From a checkpoint of a small transformer trained on Wikipedia.
Size: width 768, 6 heads of 64, 125M parameters.
Each number is 50 + 10 x the weight over the matrix's rms, rounded and kept within 0 to 99. Layers, rows and columns count from 0.

# layer 3 MLP up, 3072x768, rms 0.0914, rows 1300-1303, columns 384-575
41 46 57 55 57 39 46 69 48 50 50 51 46 51 57 47 40 54 42 55 71 66 43 32 44 46 69 64 43 51 34 47 57 44 55 37 43 60 40 57 54 50 42 48 43 48 40 42 52 50 45 46 48 50 58 35 43 48 67 45 50 52 47 41 38 64 51 55 54 69 53 66 58 53 64 39 54 52 42 61 64 42 45 61 49 49 47 58 49 58 57 64 50 68 37 55 66 50 56 43 50 35 49 44 63 52 45 49 41 45 55 60 58 51 61 54 48 43 26 52 34 45 34 58 41 51 63 41 49 55 55 54 31 60 27 43 43 46 51 63 60 28 58 52 62 42 55 69 30 36 38 36 63 72 41 49 58 50 59 41 56 63 44 41 32 44 58 46 45 50 42 51 73 57 57 49 54 51 45 55 57 34 63 63 42 53 56 44 28 34 53 55
43 63 55 49 37 35 48 65 52 40 49 56 49 62 47 37 49 55 59 37 59 52 38 55 43 50 44 60 52 54 36 51 49 56 42 44 47 45 49 45 51 54 60 54 45 44 58 44 36 34 63 56 40 45 67 44 61 47 44 45 55 50 60 58 59 42 39 50 42 47 47 42 42 65 47 63 59 39 59 49 41 43 56 42 49 43 41 64 53 45 41 68 28 45 51 58 55 44 73 56 50 51 69 50 32 46 29 49 57 61 72 38 12 46 46 55 63 40 44 65 54 41 49 24 57 47 59 68 40 32 38 49 41 41 49 40 52 53 59 49 53 49 50 54 52 54 43 44 52 56 27 40 37 57 59 68 46 52 48 41 45 56 51 60 38 40 38 67 56 62 41 52 53 43 45 56 58 43 27 50 55 42 47 40 49 44 41 47 68 46 51 47
55 60 45 65 46 59 38 52 53 39 71 33 54 49 48 57 59 61 48 39 39 56 53 55 52 47 59 34 45 62 49 49 53 43 52 29 64 59 46 52 74 55 54 62 56 53 36 64 51 49 59 56 53 48 73 40 45 54 43 47 62 51 45 54 59 47 37 62 40 43 56 54 42 36 40 41 64 53 51 57 52 53 75 52 57 56 58 38 36 51 42 55 41 59 52 63 62 52 52 49 52 50 48 47 39 46 45 60 58 34 55 31 29 47 52 41 45 41 54 47 36 50 54 52 45 47 47 61 48 53 39 49 39 60 40 38 63 52 31 63 19 44 45 48 63 44 56 28 63 55 62 56 42 48 56 46 48 46 35 32 71 62 58 43 52 42 37 48 48 56 58 53 54 46 40 46 36 75 32 49 20 56 49 54 47 51 47 35 63 57 37 67
51 48 40 65 59 55 38 62 48 54 45 45 45 51 73 30 51 31 54 40 46 52 58 51 53 46 30 34 60 35 63 49 50 37 57 58 52 63 69 70 41 29 56 53 50 62 39 59 41 55 42 35 58 62 31 37 48 56 51 38 40 53 43 55 54 44 60 55 50 65 56 40 71 47 44 45 37 53 57 44 60 59 53 70 45 42 56 54 42 67 51 67 59 46 37 68 51 55 53 53 50 58 51 45 49 63 40 52 44 29 62 42 33 50 56 61 49 53 44 53 41 53 60 64 52 56 68 44 69 70 43 55 39 57 51 59 35 59 51 52 67 49 44 43 45 49 53 51 33 59 51 54 57 34 42 40 58 49 36 45 67 63 59 62 49 46 66 50 41 60 48 62 40 67 63 52 43 43 50 49 51 42 50 52 67 58 52 33 59 35 42 48
# layer 3 MLP down (transposed), 3072x768, rms 0.177, rows 1300-1303, columns 384-575
59 56 64 47 52 63 61 44 31 47 69 37 42 67 51 49 40 39 35 40 45 48 56 44 58 43 57 56 32 45 62 44 71 49 52 33 45 60 47 41 56 64 42 52 46 48 59 64 32 57 65 68 46 59 69 43 43 48 61 44 51 73 49 53 31 49 49 70 44 54 47 70 45 45 50 45 51 49 27 54 65 46 62 41 39 58 53 49 35 52 45 40 55 71 41 59 43 54 61 42 80 67 22 56 58 62 46 53 59 52 64 56 71 52 51 53 44 42 60 34 46 57 43 66 46 48 44 42 65 49 52 49 41 53 46 50 59 47 50 45 55 63 51 57 43 53 59 60 63 50 69 40 61 76 56 41 30 35 38 47 51 51 46 53 43 47 60 42 47 61 36 46 48 62 74 46 55 38 43 43 42 35 44 70 65 46 61 43 48 27 44 40
60 41 56 48 45 48 66 48 37 45 53 59 29 39 33 47 63 62 65 46 42 62 33 46 60 39 55 57 65 55 47 55 47 34 27 43 45 32 45 57 33 42 56 33 51 41 63 34 60 49 62 30 50 68 52 44 38 48 56 46 38 59 65 36 53 41 47 48 47 56 60 44 40 30 49 42 63 36 61 61 56 45 57 47 37 51 29 60 46 44 56 32 59 47 55 33 51 56 49 36 63 49 33 41 43 33 44 42 44 51 48 49 67 51 40 42 61 40 48 41 47 43 30 59 65 32 48 52 70 43 57 58 49 55 66 57 47 59 41 57 54 66 53 62 41 57 58 40 49 44 41 55 68 40 37 52 60 45 44 43 41 57 55 61 52 51 38 45 48 40 63 52 66 64 54 59 44 68 58 67 39 44 38 50 59 39 34 47 57 38 65 54
75 40 55 52 30 46 51 52 47 55 45 46 43 58 40 46 38 54 58 38 44 50 42 56 53 47 55 44 55 46 30 62 56 52 53 59 46 40 31 59 50 40 45 47 72 35 36 46 46 58 36 61 51 57 57 38 67 51 47 43 57 44 40 73 51 51 49 42 40 47 51 43 65 46 49 47 32 50 49 52 58 39 53 46 57 43 48 64 49 29 52 53 49 45 34 38 47 55 38 48 48 47 52 46 50 43 54 58 37 71 47 64 52 51 62 59 43 53 44 47 48 37 52 57 48 61 41 59 48 50 60 43 53 53 49 32 43 53 33 47 41 47 53 45 55 40 44 37 53 51 54 39 45 31 57 37 67 64 48 47 61 49 40 24 38 39 32 45 39 72 56 41 56 29 54 29 44 36 40 44 46 28 51 48 40 44 54 35 38 62 53 56
24 67 49 51 49 70 46 53 39 68 59 56 44 62 57 41 51 42 39 48 55 48 46 58 42 54 59 56 54 37 60 50 40 40 53 28 50 37 51 68 46 33 44 60 41 62 39 55 45 51 77 42 58 48 41 67 45 47 61 50 55 44 48 75 59 42 77 64 66 56 45 69 50 26 74 61 55 71 48 47 63 60 47 59 27 49 40 29 56 43 52 56 67 32 52 54 29 35 59 42 50 53 58 58 42 54 54 62 55 43 60 54 57 51 42 63 36 53 38 56 39 54 58 49 69 66 34 67 52 52 40 55 45 42 59 53 61 54 57 61 56 59 43 72 48 46 42 48 37 61 59 50 73 42 61 28 46 31 45 55 67 46 57 75 63 63 39 57 52 16 58 52 44 64 51 56 50 40 51 51 43 45 52 52 42 73 45 22 47 45 45 47